config.toml
n_kv_head = 4
activation = "swiglu"
rope_base = 1000000.0
parallel_block = false
optimizer = "soap_variant"
grad_clip = 1.0
final_lr_fraction = 0.1
dataset = "wikipedia_en"
Each number is 128 + 32 x the weight over its row's rms, rounded and kept within 0 to 255. Layers, rows and columns count from 0. The size above them is the row's rms in percent of the matrix's.

# layer 2 MLP gate, 512x192, rms 0.182, rows 27-33, columns 128-191
size [109 104  99 101 109  92 111]
[[121 101 165 164 124 110 145 168 181 143 125 169 211  79 100 107 111 183 167 142 104 126 194 137 155 154  78  95  95 126 132 139 150  97 115 133 179 180  99 122 109 144 108 152 127 123 188  93 124 106 142  66  83 110 141 107  99 157 149  93 152 150 173 150]
 [110 169 100 153  75 140 120 142 150 128 133 186  86 113 108 134 116 178 136 160  79  95 158 114  90 101 178 101 143 141 196 119 168 186 172 125 146 168 175 146 158  87  96 117  77 170 129 124 147 129 138 154 133 155 156 131  89 164 136 157 183  69 115 115]
 [120 124 141 101 138 177 170 133 110 146 115 190 101 110 137 130 124 100  71  87 172 176 126 202 157 109 119  85 159 147  73 131 116 136 104 126  59 164 101 188 155 135 126 140 145 149 102 133 130 163 161 128 173 108  70 110 146  92 134  79 124 191 130 127]
 [ 45 112 143 131 129 112 110 150  88 148 115 117 145  81 146 119 143 166  91 107 119 171 183  52 105  91 109  94 120 142 124 112 139 109  84  96  82 174  94 124 145 118 122 180  88  46 132  95  89 109 124 133 116  74 106 122 114 139 152 100  83 126 129 129]
 [173  93  96 110 151 171 182 156 157  42 113 126 166 151 141 136 127  73  83 120 112 109 115 131 170 142 133 110 121 216 146 203 138 188 107 141 152  71 153 111  41 103 126 122 143 163 129 172 142 145 176  82 174 127 153 110 169 128 148  93 163  90 115 140]
 [209 144 118 135 121  57  75 128  99 132  94 158 126 163  99  59 126  98 110 137  94 128 140 145 153 102 121 109 101 126 127  80 182 156 156 155 187 144 132 137 123 146 172 127 157  82 183 215 140 131 105 192 118 158 156 140 156 144 134 125 130 117 188 115]
 [155 185 169 141  92 137 150 109  96  86  95  77 145  89 129 136 188 155 118 153  83 141 153 126 152 139 147  62  88 133 145 161  98 143 136 189 148 145 151 140 120 133 128 141  74 133  86 140 144  91 148 155 105 169 147 143 140 124 107 102  93 125 131 169]]
# layer 2 MLP up, 512x192, rms 0.182, rows 27-33, columns 128-191
size [ 94 108  92  93 116 113 103]
[[ 45 110 135 131 144 121 126 126  97 106 126 137 141  80 131 108 135 110  73 133  93 116 151 187 105  99 108  96 117 130 124  80 159 183 181  79 150 161  91 139 177  89 139 134  81 120 138 109 150  94 111 146 173 156 170  80 103 122 114  87 107 170 111 111]
 [214 100 151  36 121 115  97 162 130  94 121 110 152 128  68 114 116 112 193  98 140 144 109 131 161 138 154 136 109 122 180 125 158 124 128 107 167  97 122 100  83 193  56 142 175  85 117 125 106 144 115 106 173 110  64  71 152 122 159 135 105  87  75 115]
 [152  98 150 149 132  72 113 189 155 132 123  98 135 137 152 120 101 157  85 155 125 177 100  89  80 161 129 151 141  98 150 163 142 185 128 166 140  85 130 119 122 141 113 129 174 128 142 129 134 164 146 106 147 124 136 161 171  91  73  91 136 132 142 148]
 [151 166 136 139 102 151 160  89 131  98 115 118  91  85  64  63  70 175  77 140 104  73 123 104 129  81 108 146  98 147 167 126 161  98 111 148 108 149 136 120 172 127 161 101 131 175 126 121 169 145 153 160 167 160 186 111 126 144  97 173 150 112 113 171]
 [158 129 121 180 120 112 192 129 109 106 168  84  50  96 127  92 202 120 124 128 158 113 136 202 107 110 151 146 128 116 115  88 140 147 136 115 132 148  80 187 193 190 115  87 117  89 122  90 144 104 132  76 114 137 102  87  72 153 112 131 121 181 132 137]
 [100 157 127 153 173 110 165 145 136 148 133  90 111 121 113 212 144  98 119 127 106  97 135 157 128 167 100 179 206 156 103 198  64  75 154 109  92  97 171 115 122  59  91  77 112 135 159  85 185 124 105 100 137 150 141 165  85 190 173 109 126  49 126 154]
 [146 131  74 185 187 119 184 121 147 160  66 112 109 165 139 153 123 133  70 118 129 135 108 112 193 116 178  85  96 127 193 157 136 119  93 103  78 157 118 107 160 152 118 122  95 162 160 120 180  72 133 165 102 108 104 129 120  83 162 133 154  63 145  99]]
# layer 2 MLP down (transposed), 512x192, rms 0.165, rows 27-33, columns 128-191
size [ 95 110  98  95 106 108 105]
[[155 128 103 138 178 129 117  95 106 135  82 103  92 168 135 137 101 110 106 161 127 115 127  97 117  96 155 172 127 140 147 125 101 115 119 198  95  86 162  97  59 137  63  82 114 106  86 121 179 147  78 132 184 115 112 142  81 127 110 107 117 102 122 103]
 [156 100 146  94 123 116 147 113  80 149 155  99  93 120 109 108 120 122 117  71 133  57 116 139 186 168  66 151  90  98 140  85  93  71  96 185 105  89 119  42 130 132 127 114 215 121  77 147 112 133 149  94 118 118  75 184 118 116 154  87  84 142 110 114]
 [101  92 132 153 147 150  74 182 112 134 160 129 130  42 128 109  96 126 141 153 165 192 101 148 169 165 145 136 158 116 123  98 126  95 118 121  83 159  97 146 144 134 138  77 109 145 190 105 156 165 166 100  88  82 141 135 159  88 137 101  58  83 109 148]
 [145 112 138 140 136 113 129  73 139  73 104 129 121 145 114 100  73 132 148 102 147 139  73  56 102 127  81  58 158 109  83 138  74 156 163 101  98 152 111  90 132 164 115 136 118 191 131 107 134 160 142 148  88 116 188 107 157  85 128 106 116  93 155 107]
 [123 141 136  98 148  83 169 103 144 200 131 111 155  70 141 135 213 165 109 156 199 178 152 123 115 160 141 136  83 132 101 144  96 138 114 137 129 152 145 141 186 113 101 170 175 136 109 184 145  96  93 175  72 125 147 161 121 104 126 146 104 108 149 118]
 [101 132  96 102 108 203  93 143 116  81 164 157 196 107 141 124  74 166 152 207 132 120 150 163  98 127 146 100  61 134 180 133 113 161  93  82 217 105 141 160 110 131  82 181 122 130  96 135 167 114 121 139  86 149 109 125 109  64 130 119 126 117 136 117]
 [117 151 157 152  97 184 151  49 115 116  95 100  60 145 127 154 141 127 119 166 180 120 126 133 193 105 166 143  96 151 168 124  99 106 131 131 141  69 169  92 114 109 137  56 122  67 154 102 116 144 134 131 122 106 181 124 139  88 153 204 120 115 133  79]]